From a checkpoint of a small transformer trained on Wikipedia.
Training: a variant of SOAP for these matrices, 3440 steps.
Each number is 500 + 40 x the weight over its row's rms, rounded and kept within 0 to 999. Layers, rows and columns count from 0. Numbers have three digits each. The size before them is the row's rms in percent of the matrix's.

# layer 4 MLP up, 384x96, rms 0.264, rows 60-155, columns 64-95
105:456440537489544508468523538444517489449531417480507438563466459541459509466447453523565448479499
100:531541495520513509502489505406470529424502458563474494531472442494491509516518501537539418418504
110:558443532422435457493487458455514507533497495555440566526493528529530488494444443499525611456541
111:524480536532585497492487544497542456501524485478463463462530550469407527527487448520456420488548
121:574477456445561513564485512508547527508535534546491591533487507501542525495527481468480501497501
123:499478531539555489483496509452488495535532507513567493499545492503421474519459504470469426569456
109:476461469478509515495498522472538448563530496450547438474477558499542555423512484457491494475549
105:475477472523464548471467467476520466503491567560456548523430545518529453482504482467456574469495
101:516463474536495523488467465493529544526479555551555543503467528506475454568515474511521436477508
104:532542480498467489495462509495425479510513557514540465485516479468461470482564465523464492490588
094:475466504535511521540399451502486600520556456553494538477480488476522435530533593519515491475513
093:536490469575444477457490449530473542451556506534520492483543488432446500557539542576458475480483
105:526584511461506480413575502442534476506473547592469483474472464451513500496585448487538495449544
098:458509518497522562508515452438517469524495490513523535499589501414412457472512503518589588465472
087:507518476510566492496496494538462485445485509489437540513545473494493499474437467436498490459511
097:449476528428553463492475576423425493462530486508468492514537527528518589442511478472558527392466
077:563480459513496521411470551488505528587554478539525538525504473531527547425535488464540531488501
057:478483405408519506482548536468518522524557464464451468475531548491549493565477449542466529431523
091:485541423462516482482450518465517544558437467472430408524464455469506476505447511546487589453511
102:517522500539477475451473407540500415589528553541492503466488443519496557469513537501515463493525
110:525414544521493503485536541491545480463487579499462539497487513495504495510577366481517441516522
119:488430401517462527480553448447483433535458488504459493498546561492428478498423420558482487490550
103:513533494540529494513511479509498525491495503517567501458477473511577458501499410492484519453489
110:497487508517514475446556497441473518518416484495478553435526480474504419568517478522613511445476
111:537457565401557510485494472460516484537485503476503498519485515493506567468533457487456506521539
096:476451512505438523492489539487517526530520508537449481428514511462532471499571487493570481538487
100:526504551539522486575478458573480570520518526464437460535448485501476451504467434467456546443410
097:519544534521495489516483534576399474544481527500511519477538573490511418498442463441535425497430
115:503535437425475565459463495510469521495511510465463532501461494502565476476547553418488583449472
087:527482498569526532501457452543454522531483495549560452530521512562455517497535554413537484473503
124:551526526531588513451521469514528507506444568556469489480565461526461464538476523530529472513438
108:480477467469495537488499463474541497507523427549481508496490478512450487552420429535487475484471
102:563437487467436482491484422478538486565506508507495503448467512549463474563502504523588546508487
103:462438445550470582435511487499503592475501495518499515483493486503545522509479482501489503508535
093:451518447452504464485512464496549579501547494476539482565454529530470548571492471447465493545456
089:513483550489484430489478491511416514517532505468454388446463459482496486558468453537423465488519
109:438485482480465469498475486499410536526480541550489579506465533502481480509549494499528499475490
110:541510445379406524523580465516489564535475480544445587522509540510552526461518477490505544504481
107:499430489538436434514480511424512508514440479535474507470449512466488500509497503388546482459542
111:459439549457537477463530491526556571503511513472538486485553433530454452509442454479512454468511
083:553494543514543521495475439525476625474516510553468532511529505484468521493495477606538482460506
106:492505429425457482516450508447466517550480500485431556455499513564467428484530542481442542454522
097:525509448519540476532493502471475549486453470494594506437531473435510559509470435521473403530454
089:484514424509484573447548482521535538553520478459472535496487564573480490520552480573508437482528
098:553501524422514517507560460439539497566473556522523477449495458487501457555536482473526462490534
113:526480545497472560445564527487523514526459584534468444539472535521563475548441469459560552511478
100:529582483498473480453534445560475511490493431430459493553536470492503476491506539430523457486549
106:504513465470391498465527469502559498482485499447584476468520460541537466515524505432474518483552
086:471453463492519472438569573452497499496561514538456518490452438460452529572468459499529506444524
112:528482511456494506435489442467488538500461567468562508489488537494513486545466475521552492457525
106:519478480505446430445463434566436512578543453494542575501500501485472469492451540488574460475491
095:483515515446511515488521500465487534513489604425490535456492559468539453485508513507510459506495
094:497484486503529470425547514451476487482499485475490512443487558503442513534520498470461469439532
104:563501486492579526468495435510485530479514526551516542510576524477479401480593497556529468472480
098:550497512438458529403487519503536601488482577498531510529530481559543504557458562470508540481381
095:490480511469469494454524441536516478580502456467503505506516518472568440444518480548501460456541
097:518542471511435523537549525509504528514482478492548544560491550490478541511582453476610518526516
089:525511523491510492493543624488476493556518541513496506488494494480560458553535442513604437448549
091:471517516472443485512486519555563449555547595470462485454465542521488492541502503510548416495535
101:485541467470496536456426481435470397522490473533551439490519452512552488449561533417487491511471
104:492517526472511459552516466529531584471510496548493507386489488513519457488504517484512544449488
104:498408465514496408459522503439506543531428507505577486496540513531510445478449484467526490453428
088:491442629462516432471505521462502564556461517476521505515494531511518528554489508462560515579506
109:504446534524459572494522456471594504471446459467501417512424485438588460506422485498439501481517
088:508489515515608518429445502546499575505497499495459543580505480451505466494490556507491496485426
111:440474556459517515511501444526523511468565450546516441585496512468558498518467518491479502438455
095:553529504554495504582518536620549510472490517524527513549571455504513579471453438464477504506483
112:581523533523553544585524544520474490483509447561541488551484435503498468563458494546540491411449
102:534526486540578539525544485492496517514547453504446534543570564477531450486484503378557529470483
107:526443492481496441465503462575562502480499521483528472557487449545501491514502567467551484581508
109:581437525539466477403598513452505551542479476475525453513485475546457507484513481461520428567524
093:483485430530500525492509497558565571506455488527530504542491520483502483521532530532491538472435
097:520456501514513564477433521500486505532497475470556448506494499438472537535471484451497462474467
089:518428460536495494547576536534522475525490541503546470564487501530454557582543523415521460470498
107:520485503470490500537451479483438418549474536452476515424452542524446556470480492508514462508526
100:517492430455505528525455484517441508551507533476512440518503471452592459580496508501488568467499
106:576498471450480474501442489526498426546506459429500549514482544462499507438469468453531495501414
096:527448482501526368505520589550482491534484508523451569477443518500500519511510404483528510463538
107:534491534529559461564474526473501472512534563509516520482457489566473513548568487503505457502474
097:471570459520482526459510524559532462500408397504457447433454495561501521475524490537480457549478
151:569504522429574516511555498454530485569556635482448468464497485438515481474523469499532490486488
086:551503564549539520552517562511593520506523474486482471478474453446567587487423493501514529505543
094:426463537503454514488513549515469509532509477549558516459491537495553521474475425481526488511475
108:514505537464459561484431499509511523478531500483596485465508481519603525502521521436532416464479
090:550484498513481501468515500458494500479579483516492532531512447518501436517465462551563415519491
088:439457526569553534476537454445512483558452503544575543479507536533498517486487522477483512547484
113:527463526506448575501514512475531463576565525445564549465494484528509512459455539444491455505441
096:503456547453461534446436419385521455511481437526476492508502525473485428527554491501500579451557
113:527553507514491542456462541523508509580431510496494587472446563532520535565519460425459521496502
091:549416532469434479522539533406480547444530552537446398420485520561545574470526448473552435515497
097:567540508423473493494472446440434515509530542530459450525478479423554483482456403509530526530482
112:597445581513462422487444468563471511520493473471526531497491521521460443473457517513454447519459
106:526529474499508551478556508554501472499534517448579481554512491381547452540517511541485531468480
107:462465508451383495516418485482492571465520480460507456537453442495520508537552529453560471526497
117:578434525442463456498531498465515495492492453526461455491398545507544477507579531462493462492510
093:546443492509501456523527484433437518544507491531466489487480558448530497482503435496462549499455
# layer 4 MLP down (transposed), 384x96, rms 0.259, rows 60-155, columns 64-95
104:479474556526445421543568434530474485490505558456487479481515469516444580532534453573456546554510
097:456514512493550541576488604462496449538514511527523500452545514509488532511419496501446512462555
107:558566471472576553447492508497481451487557480467500564542547456500529526473502527423430522471556
094:487445456500530488492440639474461524506446466552517537567510548564487497520524570594450485415476
104:472415496633478483472460558472512508518524565537474533537579460572539483532484499515466557420459
107:505496522556500531480481447543463506469479439464497533398537548511612544493527510430509476544403
107:486509474499474474499486602568432430497470511460496550545452441498434523449463460529485514446580
094:509508466516485501535491607467534470574512645557542453503469531464477427432495497502533507495517
115:564456462532502552496459472464468513533422503523504581450471462444432596435465505486529493532456
106:515546450514467494588520470580525491500507394491539485539523462532522503459505492468596424494546
083:525537506437460594485497568462556453526487516499579437520537473499480499558398432443417528454523
089:522455463537492500491512507450496510399491394477448522488504529566511485499428467484495550483492
100:465446479450457552529524469455501555487459497463479515508485470465532480500407542536438434514484
092:493479530547564525512522547492443520476519536522463497546565493416514417549469487470464486443559
093:461554544491527481534500558461490523493479600474490580510519545475503487500551497580427509535474
091:419465524533546504498480511496481552561420539597579482440468526432471479557507469522473565512517
079:506508490504484418500612530526588460468530504516483504555545539474557515508434447523523563495465
107:489494471530546469518470535514533541573549475526508534423464432577473534522415479501505545555500
088:480530450534518515450430500491376518454571580504494500520498525521467489487510538482558465448466
106:449468520554491576526432528510558477566478526498442470429543512483487561476476546508558538507547
098:488502425484494546447514494409460536539549499561561445504505488507473474453473533537470541530527
104:490499554511491479541493442528505518523536512479551505474461543522480526479554497482465457536557
100:411476427496485526490503514512470468527454508491533486493496502525541468491508517557522440550498
101:539496434504505560555492589544502452517451582502479490519490497508465533473569521523455541438557
110:454460532522531467474481485437549540490523526546441511524560574419548503511557561523547555415457
093:482483535511541505502521546462519413426488485455530474501494514518446487511437517426465485505508
098:508475472458453498536520486491511542478489531529389478542502570529476559548485465513468566427419
099:511498452479488481551488562504536512430485414470555453562507517483532494502533459544534546479454
104:483515472510516493372556400481483496489503457484461473497449508438444490535507522581461509482403
095:528498454515402503544508500444556492542561513539448522495518490527465437553481526540563510453548
106:524443557525502411466527404534444485490450484519459516540503476529547533550499502434501478508474
103:513500510504469548402507416505468529441494482547501460508413499525558573501531437557532458466553
106:511473476571457517553516487542457519525525496546496519531457525470574497522523552447523461486472
111:522435561452545513500511491499506485518409484528470485454496450529513538514529511517517421485529
091:522465442458604536530518486477498448482540508480495502551483502445500539499543555480393473502483
088:437492533525498535577478481503465507503497479576510549505548490519519494472541576473501609455541
116:478518478545457508491479500520531494458554562506518499487517500531440437532527453507466634503500
108:431479504486540524507517558534503509488545529436545422489519511522482486526495480511491510469540
106:483567513510477475475486453549570515521511516517519479479441428520463515507522464456460513475465
126:554474474512459553525481429460480560459556485513548550455521436433507442446478475450472559525433
090:536553558504469454452486474552518480549487525502537522532530514490485468521472480466452456482491
120:489541510446483481482438505485501545515598513494580554455503458442496465509554485541398521468412
105:511463549587552524567501469470422487497536465534444555435461438496518542494487567467507449495513
090:463485490506480499522450465520537466477429608543562446468482461478447472536525503512416503510460
092:496439513556507443502422489523487473468434419512532598514507497557537527548517521535498459485437
114:495489475519509454462504542489582433510536506445548403530503553505452540540442460504521506440579
105:447460413494508475515463459435489456549448526509435508541499528495545474536518546481523526522520
118:490504531495460510521488449496491518472531466469441463474541532502540557556459461550455460566450
092:534543420530481461506471553459551405475499482478484446471433472459551515526471563541530504444540
116:476440457493545598507543531490525529470503459524478492468510536618536507484533581500478568496491
111:497527514466503544519542552473477445513421439540480495496546478528526542510508495528418457473476
097:483468494446421466453510514466448492545515494513521518605549537452488490479473552470484495391509
091:498484497469487476530466404516551514480485459518507540497423495487539478427517545534498498519477
111:488491429454498529566424494511537471515479510541521471472441451506491533502535507461530452556504
095:549485497514505516478503539481514517488443423538456574471502403564512530531558456437491524503398
097:545501423520489472543444548555419535518583484573464494543425502442570498507573531494497448523491
093:458539436480466492544466489467488502483492485593510511540487557514412529543508538509443497489486
114:521479501442505574505467477506516519565499482498440490495487474491467510504423461532484435512544
093:484495479502502549561499576493527472458518517524501499590507445505427475523506510530480515450424
095:558491546512535554510489588464468438513439442578463485475463545557449501471522553505512503485584
103:452589463479482496516459539459492484561476502481540487519445540452451477469445464452483494443489
105:588499504413515492528541492538500475472457459468578534499450487558485505443494496483486438503579
092:502598479483440535522519518472521461505551383516509509526519493437518552494557430501510520529516
106:512471455454538495527567496519501456485514514471511530473506565502541491458499481525544484465567
089:440443480545490467524463539407416483457552408528497513492477441456551492530504483489496526448490
121:457514480529486513457540526492488427529468475447561587522507517516515534560464436472514542535493
099:431524539539450548465488462529485516542441515547470554413508513465475543520513477427509498501546
098:557471542468482500487503591480552469514515441452466485516512459546519519505427491474453555516507
099:420536514513429517541475401523465504534461526463497484450456451436541468491466572513498532588482
114:499517560479531409522495441514403506479523458548505503502519500467436465501469506476530444491558
099:563509453517480501463535548540571477552428527406516442525536473538503520503468537498468444461457
091:553531462541478557542458494459419412519508507528536528459464509494501492502467504479516496476543
081:464456519443480514442524548536470539489470481555418536511454486532497520531472517477552545463544
084:467557444534451499415442448502469525506421423523453594501479566604474463452465444433534527502497
111:516501489530526518536421455539456522496468512538574481527466411486487448470514557459447537578459
105:466550474552419501509511467421506465525505481457510489530517444419541527546545484516507593516560
108:600470519460536513501525448485525442499572433468515552420547424507526562493529486491498543481464
096:449515491563537447502530429564533546502533461483499559483529422508552483445399512498567510526480
091:547552462512413538540509432496547513468433450508491446567445524528563517510487494515506535444569
094:473498511443499473504509520499522499468531590472496433539541474447495548534507536548527496572437
141:539403527477494573528456518506521503529560519466523476467528470430508552497463523566488363519503
086:519533530502484495436471415454522527345509466484514501543480585454511479482522526482575428502440
096:416572448466473483516511420545533518507527555492486486563482446432519464459530484532512476539474
109:546565499526488472541549505451477468474536563519454483492512473479501498498614572463493509433467
088:528483529513479526557473469506506488428424574484486437567521509459480480478515465532469466486471
086:520575505537458466440502551517509425441498570532465456553526484572473474505517479538509487477527
113:491504520524503498473498461436538466499474478475466501502495488492395523601476537475521478458498
101:467564465536484541481525471483574508510495450521435514501550483402515543528469478466520539519578
115:487466445500458489525539549483512487522422563502449450414497552433492423439509519479428532521486
092:466522523472442453507506538443521502467511521522486484601580490531492511480547502530446435494471
097:481476483549574453476528469484473449496538545494417507508449596543509431541468483546445523539467
116:504431484483413488469518550464491448569488472525516451472431483493479422549479431499555560504568
104:513538500459437526531410402499508499389522454469523494512476522471516518532474537581518448475486
109:500507484463492500537484472541579548540455565440497501518370491539517498459543462436502489540534
123:450512510500548509505490476482538528497559464516475467535486481447497427479507557422509488440447
098:468514425541508525491470478474521514426539513453500458583423506510483556505473438476482529510483